python train.py --num_hidden_layers=21 --hidden_size=160 --num_attention_heads=5 --num_key_value_heads=5 --head_dim=32 --intermediate_size=640 --vocab_size=2048 --hidden_act="swiglu" --norm="rmsnorm" --norm_place="pre" --norm_eps=1e-05 --positions="rope" --rope_theta=10000.0 --rope_fraction=1.0 --qk_norm=false --attn_scale=0.177 --bias="none" --tie_word_embeddings=false --parallel_block=false --init="normal" --init_std_qkv=0.0447 --init_std_o=0.0 --init_std_up=0.0447 --init_std_down=0.0 --optimizer="soap_variant" --learning_rate=0.00492 --lr_mult_qkv=0.5 --beta1=0.95 --beta2=0.95 --lr_head=0.0116 --max_grad_norm=1.0 --warmup_steps=200 --schedule="cos" --final_lr_fraction=0.1 --batch_tokens=131072 --max_seq_len=1024 --doc_mask=true --train_tokens=623900000 --max_steps=4760 --dataset="wikipedia_en"
Each number is 50 + 10 x the weight over the matrix's rms, rounded and kept within 0 to 99. Layers, rows and columns count from 0.

# up: layer 13 MLP up, 640x160, rms 0.166, rows 208-236, columns 80-159
# down: layer 13 MLP down (transposed), 640x160, rms 0.16, rows 208-235, columns 80-159
# gate: layer 13 MLP gate, 640x160, rms 0.165, rows 209-236, columns 80-159
up208:24 57 49 56 48 55 53 41 57 51 63 45 50 38 75 43 41 56 48 53 40 69 48 48 55 46 51 41 55 35 48 60 58 62 58 42 45 38 58 50 39 58 39 51 63 47 75 61 52 63 56 45 34 67 53 41 65 54 57 57 37 53 31 57 53 49 57 37 68 44 43 58 44 57 51 51 50 35 47 44
down208:49 69 50 47 38 58 65 45 58 57 36 45 58 30 46 65 34 37 50 46 54 41 51 66 54 49 39 34 54 57 40 47 34 46 61 46 41 48 56 41 30 52 54 60 64 48 63 41 50 56 52 56 41 60 50 44 68 44 26 56 42 44 47 55 44 49 53 57 39 51 74 50 27 48 70 55 48 61 46 49
gate209:56 57 33 45 52 54 58 45 55 56 49 56 52 56 45 50 50 48 56 54 46 60 58 49 60 46 65 53 49 50 45 47 57 51 55 39 65 59 51 50 47 47 58 51 47 50 60 45 47 54 56 63 45 51 59 54 54 54 40 51 55 42 60 34 57 46 35 43 66 43 57 46 49 58 48 48 38 55 49 44
up209:55 53 63 41 52 61 53 47 36 56 54 49 57 45 44 56 61 54 45 43 43 47 47 46 38 54 38 57 48 43 51 51 42 61 58 58 61 39 59 65 61 63 47 64 54 44 51 49 50 52 61 33 59 59 40 36 47 60 40 44 48 49 55 58 45 43 50 43 53 48 47 55 39 57 66 44 51 50 43 47
down209:51 42 40 56 44 46 58 56 49 50 59 53 41 56 54 59 32 34 59 68 54 63 49 47 61 55 46 51 57 53 52 50 59 50 34 45 43 52 42 33 39 56 54 40 56 54 32 57 51 59 55 54 48 42 44 64 44 46 54 57 54 51 53 43 62 48 50 49 51 39 40 41 65 55 45 50 50 49 51 47
gate210:29 58 30 39 44 53 55 40 57 43 61 29 45 56 51 66 53 39 61 55 56 51 53 42 55 57 47 63 35 73 41 71 31 41 52 38 27 62 59 66 58 55 37 51 48 53 43 41 47 55 32 48 75 37 78 56 28 56 42 60 58 50 57 61 66 46 68 49 54 42 65 53 50 63 45 36 44 50 43 66
up210:63 82 65 64 40 44 58 48 43 59 50 60 45 44 40 43 52 37 34 36 44 51 61 47 44 56 49 46 40 56 51 44 62 41 52 48 40 51 47 46 42 38 42 50 42 45 48 52 44 37 59 52 41 51 52 64 58 31 32 57 66 57 78 66 44 65 24 50 42 49 38 42 36 54 46 47 53 41 66 46
down210:43 45 43 55 48 72 54 35 68 33 72 17 39 54 34 64 58 54 61 51 54 48 57 42 37 50 64 57 45 63 44 52 43 41 43 47 46 55 55 55 52 52 37 47 44 49 69 40 49 46 30 48 56 76 60 59 47 50 48 45 38 41 52 51 55 50 51 41 51 48 66 48 57 48 41 56 41 54 52 67
gate211:50 50 40 40 41 65 55 81 58 44 46 37 69 47 38 56 45 35 48 44 44 54 58 49 53 53 73 45 57 61 37 51 54 48 67 39 41 66 57 45 33 55 51 49 37 51 48 42 52 58 36 48 44 52 46 43 60 37 60 46 66 58 57 26 49 55 49 49 43 59 58 59 50 67 41 29 62 57 31 28
up211:52 66 50 64 48 46 44 57 62 20 43 53 37 33 41 59 55 62 36 74 49 42 58 46 63 35 19 64 46 53 60 60 71 56 46 59 38 58 57 59 48 58 45 41 45 57 35 48 55 55 48 63 62 54 39 56 40 44 56 48 48 39 43 55 59 75 45 45 46 46 58 56 43 64 48 28 57 55 69 56
down211:38 56 67 54 59 51 45 52 40 28 54 59 64 51 51 45 40 70 41 46 69 34 65 47 44 43 45 49 50 43 71 54 54 55 55 51 43 70 54 43 52 54 58 72 49 65 45 43 54 36 46 46 56 61 34 56 63 58 60 55 55 56 59 38 57 66 45 63 65 54 62 42 48 61 40 41 55 50 41 52
gate212:37 40 54 51 37 60 38 45 44 56 61 61 35 48 42 60 47 64 57 64 52 64 48 56 59 41 56 59 75 64 48 40 65 38 47 44 51 36 44 59 45 37 44 41 61 42 67 36 38 37 59 38 48 60 52 46 54 47 56 39 51 48 61 28 61 54 51 41 54 52 29 42 44 49 34 26 46 69 62 57
up212:37 63 57 59 64 63 47 53 65 57 48 62 39 56 67 50 33 45 36 53 57 58 46 32 49 44 64 51 63 75 60 54 47 54 51 48 66 43 55 39 58 45 53 44 59 68 50 62 35 58 59 29 48 54 39 50 60 56 55 33 62 68 56 48 46 51 37 41 35 40 44 69 34 57 50 45 70 32 54 63
down212:63 48 64 52 71 52 63 73 59 46 36 43 43 54 40 41 33 57 45 41 56 49 26 47 52 45 47 39 59 66 55 56 35 48 53 47 48 50 38 57 34 40 66 59 40 58 64 47 50 52 66 33 54 34 42 55 37 36 58 41 45 49 40 77 50 55 55 43 61 66 45 54 55 54 63 44 56 56 51 40
gate213:49 48 30 38 42 49 62 55 59 57 51 69 55 63 58 39 41 57 28 48 50 59 36 32 35 51 56 63 82 45 46 53 38 39 52 59 68 36 50 53 50 45 51 57 33 61 34 71 69 47 69 39 40 43 59 81 42 69 48 60 39 66 47 56 42 54 43 40 59 47 67 53 68 68 62 62 66 41 62 36
up213:25 79 43 37 47 49 39 42 42 24 78 37 45 51 34 53 51 17 45 46 45 63 50 52 49 59 50 34 49 49 50 54 53 52 40 54 46 59 43 59 40 62 46 46 50 49 41 41 40 38 36 53 52 62 45 45 44 49 58 64 65 33 54 54 47 48 52 63 50 47 38 59 56 48 42 63 38 54 32 46
down213:37 57 51 25 45 52 34 59 45 23 49 32 54 52 64 38 46 24 54 39 44 60 41 47 62 57 50 45 62 51 45 44 76 65 62 44 64 42 47 43 45 71 52 52 54 60 46 46 49 60 44 63 58 64 42 57 38 42 43 72 61 44 61 33 35 61 30 44 40 53 44 26 37 53 53 50 30 59 56 41
gate214:40 43 15 70 61 65 50 36 61 48 28 48 45 48 15 39 62 45 49 52 48 83 62 65 63 87 74 65 26 28 61 43 55 39 45 65 59 46 49 42 51 48 62 44 48 34 43 46 61 51 27 41 66 60 47 52 68 58 55 62 51 48 76 41 34 45 49 41 32 72 64 35 54 58 31 36 42 40 27 34
up214:41 55 41 48 45 43 48 55 59 48 58 52 66 31 38 35 43 54 55 51 49 50 74 60 48 57 41 50 60 40 57 41 54 57 26 42 58 51 66 55 39 62 46 48 45 55 25 31 47 77 55 58 59 76 67 44 40 67 39 29 48 65 35 32 54 65 43 59 51 48 52 68 28 38 46 45 54 64 46 42
down214:52 68 48 53 75 26 53 46 50 46 46 49 51 42 40 51 37 53 51 52 46 48 62 56 51 42 57 50 60 50 64 55 72 34 54 41 58 64 53 67 62 49 41 68 69 54 57 46 56 40 25 34 32 51 65 53 55 47 43 43 47 60 49 45 52 62 49 69 49 33 56 48 50 54 25 32 46 33 46 47
gate215:61 57 49 59 43 57 49 70 46 44 52 54 45 63 53 60 39 44 50 51 18 46 42 45 60 66 54 37 63 62 47 39 60 50 63 32 44 42 40 52 44 40 51 61 43 40 56 57 37 54 76 48 67 41 49 47 47 43 43 60 50 59 36 42 53 63 51 50 53 58 75 29 37 39 53 42 65 57 48 43
up215:49 56 29 53 81 38 31 61 46 33 56 40 41 68 43 44 69 62 56 48 39 46 48 55 40 58 44 55 55 48 46 44 34 42 68 51 82 47 48 45 70 59 51 59 44 33 21 49 50 23 47 55 53 44 53 54 46 35 32 39 47 67 47 48 52 47 48 45 50 45 59 41 42 50 47 57 66 51 64 42
down215:46 44 39 46 67 42 44 75 65 50 68 41 55 47 39 35 57 58 53 39 46 56 35 64 28 40 61 43 56 57 40 54 65 55 72 51 45 59 59 64 58 52 40 55 54 69 43 39 33 49 41 63 62 33 45 61 39 45 51 59 56 42 48 65 52 53 42 58 64 35 39 57 53 65 25 55 58 46 39 45
gate216:68 43 66 63 26 60 38 35 48 62 44 46 53 58 51 43 47 48 49 43 46 38 76 26 36 42 41 57 28 46 58 54 42 55 47 37 37 39 41 53 69 58 63 52 51 41 49 45 53 58 47 44 49 44 47 50 55 51 58 47 61 52 48 54 55 55 53 50 22 49 58 39 44 46 36 65 46 39 43 54
up216:35 44 61 50 58 61 47 62 56 58 55 59 61 43 67 52 41 61 42 67 41 67 47 45 36 42 53 41 58 47 36 51 52 60 33 58 41 47 37 66 38 52 37 50 39 41 52 51 49 59 54 47 58 42 60 47 46 51 59 44 48 48 58 53 58 41 44 45 40 62 55 55 42 31 57 46 43 57 55 51
down216:64 41 52 55 71 68 48 49 47 45 40 50 41 48 80 52 75 48 54 56 50 51 54 65 59 49 40 57 57 56 50 26 64 46 70 61 59 49 55 43 33 75 62 50 61 68 58 47 63 45 60 55 38 54 34 50 69 44 43 51 60 46 34 52 47 50 48 45 54 48 29 52 54 38 63 49 48 51 47 55
gate217:58 46 48 50 34 53 42 53 44 55 56 65 45 56 60 42 44 47 73 47 33 50 43 59 44 68 59 64 54 58 35 50 56 50 51 50 45 41 55 63 50 57 58 35 67 38 43 50 39 61 51 42 49 42 45 57 64 49 55 45 70 44 48 43 71 64 36 53 43 40 32 45 59 51 40 40 54 39 68 64
up217:72 57 41 51 56 52 37 58 54 55 51 46 51 61 60 60 41 60 34 45 44 51 59 37 49 51 40 64 56 56 72 39 65 66 53 53 64 41 35 54 49 54 41 56 68 50 59 44 58 36 47 57 43 43 62 37 53 45 63 39 62 40 32 62 41 42 47 58 62 61 60 41 40 43 39 48 66 59 39 52
down217:69 64 45 53 47 45 42 37 55 49 52 51 70 54 53 66 38 65 56 59 51 54 50 52 43 52 56 36 50 66 43 39 48 60 43 54 69 47 61 64 29 49 52 52 61 49 49 38 41 43 61 53 63 48 51 43 77 59 42 43 55 58 37 47 65 61 43 45 43 63 55 37 55 39 44 31 69 51 45 57
gate218:33 48 41 58 53 46 61 54 46 67 35 45 42 37 37 49 63 42 44 36 52 38 69 38 59 62 41 32 53 54 47 48 46 35 47 33 41 50 45 31 52 41 65 74 58 53 49 46 61 23 69 40 53 60 49 57 39 52 41 62 78 67 57 29 36 51 56 53 25 50 65 51 65 35 38 55 52 50 38 63
up218:53 40 60 27 68 45 67 74 56 30 56 33 57 49 48 51 50 51 45 61 67 72 34 47 52 42 63 62 48 57 58 47 44 71 44 58 42 52 40 33 42 44 38 48 40 24 38 55 59 77 65 45 50 47 36 31 47 58 42 47 44 45 37 36 62 40 56 53 63 35 64 47 49 45 54 36 51 60 60 52
down218:42 54 58 36 62 52 53 57 52 42 44 42 60 52 54 64 38 47 54 34 84 35 33 54 55 51 67 63 34 43 55 44 39 59 48 54 44 33 32 80 50 59 50 51 49 41 50 48 79 64 44 59 44 54 70 64 46 47 32 51 59 53 41 31 53 65 44 52 49 45 60 34 50 45 52 59 59 58 48 50
gate219:58 45 52 46 57 50 61 63 57 37 54 59 58 51 34 29 50 38 48 27 50 43 48 50 52 38 48 53 47 33 53 44 60 44 51 58 55 37 47 47 62 53 48 43 38 49 46 70 32 56 51 35 39 48 57 59 59 40 51 40 57 58 54 52 51 53 73 41 44 54 62 56 47 56 55 49 40 53 35 50
up219:47 41 51 48 60 40 43 38 56 56 43 44 57 37 51 45 63 62 46 53 37 43 49 35 54 54 56 72 59 61 45 53 55 39 60 44 63 43 60 62 58 60 38 59 32 62 50 51 61 45 64 43 42 55 47 47 56 46 56 35 55 54 31 31 42 52 68 61 52 53 48 60 35 48 48 63 61 39 28 57
down219:53 54 14 53 47 49 53 44 49 51 36 68 51 50 45 56 49 64 33 36 42 39 44 71 54 56 51 58 51 44 56 52 48 49 41 51 50 51 51 47 52 32 50 58 56 39 55 52 63 41 56 66 58 44 57 29 50 24 44 53 47 46 42 50 47 30 39 48 52 36 41 53 57 70 47 32 48 36 58 39
gate220:45 32 50 67 52 59 52 30 60 63 39 60 60 52 50 49 45 61 69 46 59 60 48 49 52 55 62 44 50 61 46 35 45 53 56 47 50 24 63 38 53 39 36 55 64 51 57 62 48 53 36 44 46 62 55 47 44 60 53 43 57 38 43 55 46 53 47 48 53 59 63 46 57 55 56 51 46 58 52 60
up220:43 39 59 51 47 56 52 53 24 59 35 66 39 52 72 63 51 40 46 54 46 42 46 60 36 57 41 63 42 60 62 43 60 47 43 40 36 69 48 63 34 37 49 45 58 63 40 42 50 34 89 57 44 40 45 44 40 53 42 45 54 59 56 46 38 46 52 43 58 53 41 50 54 35 65 57 48 42 66 55
down220:64 59 50 54 39 30 53 36 48 44 34 53 29 50 44 36 44 36 41 38 47 42 50 57 53 42 49 76 73 58 51 51 73 51 42 39 45 69 65 48 70 33 40 38 55 71 55 57 60 39 56 56 52 39 44 57 50 57 65 43 60 49 48 37 53 65 51 59 50 59 37 40 64 65 61 52 53 51 51 45
gate221:51 57 48 60 45 42 33 60 65 56 60 45 37 56 50 50 45 57 52 53 49 50 51 49 46 43 59 49 48 51 60 43 28 51 66 58 48 54 45 47 48 43 39 41 42 54 57 41 45 54 27 53 61 52 52 62 64 53 56 67 39 51 43 54 54 48 49 37 53 59 39 30 42 60 53 60 51 54 44 33
up221:49 57 53 54 53 50 58 52 41 48 47 51 49 47 38 36 40 54 47 54 48 56 60 35 71 43 49 56 63 53 53 50 45 55 47 61 59 62 43 50 41 52 54 35 51 48 46 42 52 64 35 49 42 55 41 55 50 32 50 48 46 37 72 53 55 61 50 35 63 65 34 33 50 62 68 38 52 60 53 25
down221:55 53 41 47 66 48 49 46 58 54 54 47 51 46 33 44 40 48 55 60 56 55 35 58 61 47 60 39 32 36 59 53 55 58 63 44 41 46 56 42 66 44 35 60 27 39 50 58 43 38 45 62 55 33 51 37 64 54 50 56 48 40 36 42 43 45 48 31 52 45 51 53 55 58 43 59 29 62 45 55
gate222:46 47 52 63 61 47 55 59 52 42 67 52 34 61 43 44 47 52 44 37 75 34 47 43 47 47 44 62 46 52 45 54 37 41 55 69 50 65 40 52 43 43 45 40 50 50 52 49 55 46 56 48 56 44 73 60 50 53 45 53 57 53 57 40 47 46 60 59 48 37 33 49 30 58 64 44 47 48 53 63
up222:54 40 40 31 37 44 43 50 36 61 54 52 42 59 45 45 52 55 61 60 44 66 49 52 54 51 38 43 47 66 43 69 52 47 53 58 50 55 48 57 43 52 51 47 22 53 36 34 61 60 32 69 35 48 36 67 40 49 62 45 66 62 49 43 56 36 35 39 55 51 43 65 63 39 53 50 48 46 54 46
down222:48 54 36 33 66 49 41 48 56 62 28 30 51 51 38 64 52 39 75 65 47 63 44 44 78 47 41 46 63 45 49 42 43 52 37 39 42 36 53 63 46 61 59 33 43 42 52 56 59 50 34 59 64 42 47 44 51 68 36 42 45 51 48 66 40 52 59 48 52 58 65 53 67 52 63 55 31 45 47 39
gate223:63 57 56 38 56 54 41 42 64 47 56 50 49 51 56 56 48 52 58 62 50 42 36 43 35 55 51 65 38 59 57 37 38 37 60 61 43 30 40 58 58 44 47 37 42 50 44 86 43 60 62 39 57 52 49 60 67 38 56 52 46 67 34 46 63 51 58 40 69 31 48 69 51 57 47 52 43 40 64 57
up223:65 48 47 42 43 43 48 26 41 37 46 53 39 41 39 66 36 36 49 56 53 53 67 57 46 62 58 62 41 39 44 54 56 48 54 49 40 39 63 50 46 51 45 65 59 67 78 48 55 62 56 39 45 58 48 41 63 49 58 42 36 46 52 45 61 52 52 45 76 55 52 46 67 46 58 50 64 61 46 44
down223:57 58 56 40 59 74 39 63 64 32 61 46 46 51 53 54 63 54 48 37 40 47 51 62 52 31 45 65 57 62 69 47 48 64 56 39 47 66 47 55 51 56 51 52 62 39 51 45 59 51 48 47 61 27 43 56 59 39 54 23 50 52 46 55 65 47 49 64 49 40 51 28 55 51 40 51 48 66 51 39
gate224:39 54 43 50 89 56 47 51 56 50 61 66 46 49 60 69 44 62 43 34 38 65 51 42 42 64 60 65 57 57 64 35 73 38 30 48 44 62 52 36 62 22 55 39 70 53 65 44 28 29 44 55 51 45 43 50 25 71 65 39 63 58 34 52 63 54 55 22 39 35 50 51 57 48 55 60 42 50 41 50
up224:55 68 43 42 73 71 31 41 63 56 65 51 39 64 45 49 38 59 49 61 47 47 54 50 45 64 61 33 43 60 38 37 59 56 60 23 56 60 35 56 53 33 57 44 54 56 47 57 54 47 73 35 46 60 64 43 44 52 43 23 48 35 32 44 37 49 65 61 53 57 51 45 79 53 53 53 61 60 57 48
down224:71 58 27 49 74 35 47 59 37 58 53 52 43 48 40 61 31 58 48 42 51 57 49 39 52 39 44 61 44 50 39 64 47 57 55 56 50 65 34 56 54 52 48 45 52 66 49 38 24 58 39 62 49 41 49 46 55 36 61 49 41 52 40 64 55 49 43 53 22 51 24 43 47 29 49 59 35 49 55 41
gate225:52 52 50 48 40 50 16 40 54 54 32 31 53 58 59 56 45 51 39 50 39 56 57 62 49 48 44 44 47 50 44 57 50 31 68 43 61 62 59 47 25 59 62 62 54 37 45 46 51 34 45 37 53 54 64 38 33 38 42 52 41 43 32 46 51 47 53 33 48 50 61 55 48 49 60 57 59 47 34 59
up225:61 63 51 48 52 44 38 43 34 50 55 40 48 44 65 47 63 47 65 47 49 41 49 39 49 51 70 46 62 48 42 46 50 57 46 41 56 53 58 46 62 42 56 51 59 62 32 47 33 47 61 37 50 58 49 54 58 42 58 54 38 47 48 49 43 42 49 54 35 44 55 61 54 57 48 41 48 78 41 48
down225:72 45 45 48 48 65 47 65 57 48 36 46 42 44 55 41 58 44 64 56 52 63 61 52 51 45 48 60 60 63 40 37 62 47 45 56 37 56 49 37 50 41 59 54 42 58 27 36 44 37 51 22 40 38 36 55 35 61 45 64 61 42 50 53 66 40 54 42 60 55 49 49 59 43 54 60 62 48 42 32
gate226:44 75 43 51 47 74 46 63 45 37 46 68 54 62 62 62 35 42 50 61 78 66 45 48 35 52 46 48 47 60 48 37 40 60 54 48 44 51 48 57 45 47 63 64 26 55 61 45 41 50 44 36 59 54 50 51 51 45 46 70 47 43 63 39 44 37 39 47 53 52 68 56 55 57 39 29 38 52 47 63
up226:26 57 45 31 56 62 33 52 53 55 43 37 55 48 48 59 51 50 60 51 48 67 54 47 46 31 23 54 41 54 63 55 46 54 30 61 59 29 60 57 65 52 51 35 59 37 64 56 58 51 39 41 43 41 49 51 71 53 49 52 54 51 38 50 45 58 50 56 59 62 39 37 42 52 43 56 41 48 50 60
down226:46 34 53 59 64 55 39 60 28 43 33 31 60 60 41 43 59 36 59 59 44 56 58 68 51 56 44 53 74 57 39 46 30 63 41 35 55 48 45 46 55 43 36 41 31 54 44 34 41 56 55 76 70 50 47 49 56 45 42 48 47 45 62 50 56 46 37 58 51 51 47 64 44 42 54 51 45 42 47 54
gate227:27 34 45 52 55 55 46 61 47 46 45 48 37 54 40 59 48 40 65 50 34 48 68 30 54 46 49 25 50 28 72 52 43 31 35 45 48 45 56 60 30 38 48 60 44 39 33 59 40 57 42 58 47 52 58 50 43 65 64 40 68 51 66 50 50 42 77 62 48 52 60 49 42 50 60 57 61 67 48 59
up227:58 37 49 62 44 46 36 60 60 31 41 63 64 67 35 50 46 51 56 43 36 57 34 45 34 43 40 36 36 60 51 63 40 45 52 47 47 55 50 67 55 24 46 47 53 32 57 53 30 41 32 61 63 35 53 50 44 48 38 28 32 51 38 38 50 78 59 43 65 52 81 65 38 54 72 35 39 70 61 46
down227:44 43 81 54 40 45 63 37 65 55 49 48 50 62 53 42 36 63 69 32 59 39 53 47 44 46 32 57 44 56 38 50 53 50 36 51 20 55 54 52 36 51 70 52 64 47 68 26 56 52 50 40 90 56 45 63 46 48 42 36 62 54 52 59 43 45 46 45 60 60 67 34 29 31 65 48 55 63 58 40
gate228:45 58 44 56 46 57 53 43 50 40 54 38 46 58 61 32 42 45 57 58 58 49 45 48 49 52 44 76 43 47 37 61 43 43 73 62 49 70 60 52 38 46 60 25 33 46 66 31 47 49 53 59 47 43 50 61 30 48 33 42 51 42 58 52 42 31 44 61 39 69 65 58 36 70 49 46 45 36 57 59
up228:46 64 48 61 43 62 48 48 46 55 49 61 43 46 69 72 46 25 59 62 59 38 39 57 50 54 58 47 51 50 46 52 72 36 43 21 58 53 55 54 47 48 55 53 56 29 70 48 51 54 43 59 65 52 46 47 46 67 58 54 52 20 37 56 39 56 33 41 63 54 43 67 48 48 51 40 59 64 56 39
down228:32 57 75 61 61 61 56 57 35 50 55 56 28 47 44 53 45 38 78 49 61 39 48 54 45 66 61 60 47 33 53 83 47 26 31 36 61 38 62 56 49 44 65 50 44 48 49 48 49 47 54 47 49 64 55 37 57 51 58 67 34 44 50 57 34 45 44 56 57 67 55 52 51 52 50 53 45 49 31 52
gate229:55 44 42 55 49 42 42 50 35 41 57 61 53 50 37 58 29 48 59 49 45 50 60 39 51 58 67 59 56 42 39 53 53 60 51 68 57 38 66 35 56 30 46 45 44 45 39 64 27 61 49 23 62 54 42 26 45 32 62 45 44 49 55 36 52 50 62 41 46 66 58 57 42 57 38 42 34 57 55 56
up229:63 45 53 38 57 44 36 57 43 45 57 62 50 59 45 50 39 55 61 43 53 70 64 49 52 58 59 57 39 53 44 54 65 49 58 61 55 43 48 45 50 44 38 46 49 54 54 58 39 62 60 40 50 59 55 40 60 46 65 55 54 55 50 36 58 60 56 40 59 56 65 45 39 74 48 39 47 50 68 63
down229:48 51 69 33 49 52 46 59 33 47 45 33 45 36 52 33 46 62 52 48 74 47 45 48 29 54 54 50 43 51 49 57 51 65 53 44 38 54 59 46 68 45 51 50 48 53 59 52 44 48 78 55 56 62 46 53 39 33 60 46 23 45 58 62 55 54 67 55 64 47 41 42 30 47 41 61 51 45 39 45
gate230:39 62 55 36 50 39 58 57 48 39 44 46 44 51 40 58 71 26 60 55 56 50 40 48 55 56 57 50 56 41 33 48 31 42 64 51 55 40 41 50 41 59 70 58 56 61 40 48 52 56 60 52 45 54 40 48 44 52 55 56 55 44 42 62 57 57 45 42 56 24 49 58 58 49 36 49 49 64 36 44
up230:52 38 57 55 49 63 40 48 57 43 51 47 65 43 61 44 38 57 71 54 57 51 55 54 63 56 48 49 47 51 47 63 49 47 44 41 37 44 51 51 52 36 57 54 59 43 62 61 46 44 54 50 32 47 41 68 55 61 53 45 40 47 39 41 45 47 53 40 42 36 48 27 42 55 57 55 45 60 49 40
down230:38 37 57 45 41 57 54 49 41 53 37 46 51 37 38 36 56 64 42 54 57 53 43 41 58 34 40 54 47 40 37 59 64 55 36 47 61 44 53 34 43 63 48 56 43 47 56 53 49 41 56 49 46 31 57 56 54 45 37 47 51 55 57 50 72 40 55 44 53 61 46 68 55 51 48 42 55 53 47 57
gate231:33 61 55 27 51 56 63 23 57 52 56 52 47 46 34 57 66 28 59 53 56 45 69 54 58 40 42 64 51 77 60 60 44 42 42 50 39 40 45 59 45 68 64 62 57 37 50 42 45 57 36 36 61 62 49 65 33 62 75 57 53 65 62 61 37 44 36 68 59 58 49 33 41 45 46 55 47 39 42 58
up231:26 70 42 49 45 52 57 53 68 53 67 49 41 67 53 43 55 46 56 69 60 34 52 38 49 46 38 62 58 53 73 58 60 56 41 53 39 45 56 63 42 76 55 49 41 36 52 49 58 47 24 31 40 58 51 58 55 60 68 53 67 65 54 58 41 55 20 53 55 43 53 58 59 41 48 48 49 30 50 55
down231:34 71 42 63 47 47 48 43 57 44 62 43 54 48 49 46 70 53 43 39 32 45 49 73 51 49 50 44 37 44 39 60 54 48 69 49 47 67 49 56 47 51 52 57 66 38 49 49 35 65 38 38 40 53 42 47 37 51 57 60 52 46 57 72 39 44 52 80 52 47 48 42 49 45 58 47 50 46 43 36
gate232:25 61 47 67 53 39 28 50 72 24 54 54 57 39 35 61 42 67 45 42 44 55 58 44 63 68 27 39 49 56 60 49 50 58 51 45 42 53 61 47 46 46 39 61 54 50 44 55 32 64 37 46 55 43 83 36 24 66 38 53 53 46 53 67 39 46 57 31 41 61 59 40 44 48 52 68 51 51 65 49
up232:34 49 41 38 61 59 49 51 41 44 52 43 42 46 46 58 36 40 47 49 48 47 42 50 57 43 48 50 55 28 34 49 45 58 47 49 46 72 45 33 48 45 37 46 62 46 38 46 51 49 42 41 57 48 59 18 40 57 58 63 65 53 63 46 58 38 61 65 50 40 61 49 49 45 49 69 35 44 61 53
down232:60 38 60 65 37 63 46 36 44 51 53 48 43 36 64 46 80 50 15 62 45 49 53 50 25 48 41 38 58 29 46 55 64 37 45 47 42 47 38 59 56 46 50 62 44 49 43 50 51 40 59 57 54 56 44 68 41 37 58 49 43 47 44 52 44 52 47 40 52 43 21 63 56 50 60 46 45 60 44 53
gate233:31 61 49 42 40 42 57 41 52 43 58 41 32 49 30 51 49 41 27 31 38 59 50 37 52 50 58 62 57 49 43 56 33 43 46 46 37 36 53 44 48 36 54 38 57 49 42 55 57 57 47 46 45 44 46 65 65 17 53 59 47 60 38 39 67 69 66 40 56 45 45 57 44 36 34 65 50 54 53 62
up233:30 52 73 40 47 27 51 49 37 23 41 68 54 60 51 30 77 65 55 34 65 45 33 42 62 53 43 52 51 36 57 53 47 28 41 53 60 38 38 53 49 43 49 63 41 55 49 43 62 56 56 53 59 44 37 50 56 59 46 50 53 40 60 45 51 57 50 52 52 50 49 31 50 70 48 49 49 38 42 56
down233:35 49 56 44 47 46 70 60 27 59 39 50 55 66 43 56 61 48 51 30 65 56 51 57 39 45 37 55 54 46 61 66 61 30 49 46 45 55 55 19 73 43 54 52 46 40 41 51 45 45 48 73 54 47 24 65 76 45 55 51 61 46 57 35 46 59 64 48 59 39 59 38 49 50 47 43 65 34 53 31
gate234:41 44 62 61 57 54 52 59 69 51 50 54 48 66 56 62 63 67 65 68 37 52 59 47 50 52 46 45 45 48 34 43 63 40 36 57 48 46 46 46 44 62 62 41 38 50 47 66 34 37 57 56 32 33 31 54 56 43 42 51 62 49 38 53 55 70 55 38 37 54 45 45 42 57 41 53 63 49 39 50
up234:50 43 54 53 32 41 49 39 59 41 41 56 51 66 42 48 54 50 54 59 43 44 60 47 53 52 46 55 62 44 58 60 57 65 32 44 63 60 41 52 37 66 65 41 47 52 37 63 57 53 48 42 30 43 40 53 39 55 43 64 67 35 59 38 55 69 49 32 54 44 53 59 58 49 57 59 45 62 62 51
down234:53 53 68 45 42 45 39 45 48 37 39 33 62 53 61 49 71 42 52 61 40 53 33 65 26 65 55 64 52 50 51 58 72 61 37 61 56 67 60 56 55 52 42 45 51 53 45 60 42 45 54 60 46 44 70 61 47 54 64 58 56 54 54 47 37 48 47 39 50 63 64 57 47 66 54 44 37 60 56 39
gate235:70 49 36 71 52 63 42 66 35 50 49 39 48 49 64 52 47 54 47 41 56 62 58 48 74 58 43 51 49 72 36 51 65 48 84 61 49 57 61 55 51 56 46 45 40 51 42 51 60 56 60 38 44 49 53 46 58 60 47 44 46 58 58 46 53 49 33 44 62 48 42 46 45 50 57 69 39 61 54 54
up235:57 40 30 56 60 51 36 65 46 54 38 50 40 65 56 40 43 48 56 49 48 46 63 44 57 63 59 46 73 59 39 46 53 51 56 50 56 46 63 46 33 45 55 39 47 44 42 63 40 39 51 51 48 41 72 53 48 59 50 44 47 43 36 52 63 44 43 73 78 46 68 32 59 55 57 42 54 53 64 51
down235:42 37 73 53 46 32 56 40 45 49 36 61 45 45 60 38 38 45 49 65 45 39 30 68 42 79 68 51 44 30 51 59 40 47 55 59 54 45 75 56 54 24 64 40 46 65 45 43 37 70 46 36 48 59 60 45 50 48 38 38 46 53 54 38 42 51 54 50 38 55 36 59 36 63 51 54 42 44 41 45
gate236:43 60 37 63 46 50 57 45 52 40 41 47 43 51 37 36 42 57 51 65 61 42 54 49 65 38 42 34 31 51 51 67 63 61 45 41 56 44 58 63 63 44 47 64 44 45 48 44 45 47 29 58 65 44 61 47 59 48 54 62 27 49 50 51 45 61 52 48 59 49 54 51 44 48 36 42 40 55 53 45
up236:56 40 47 61 51 40 56 54 67 49 58 35 42 57 58 68 48 52 33 63 42 54 51 40 46 58 57 62 40 57 39 54 79 56 48 52 51 49 45 45 36 50 41 33 46 49 45 41 50 49 29 53 47 57 40 34 45 46 38 49 41 55 57 44 53 41 47 55 40 63 45 39 62 57 42 48 37 36 56 40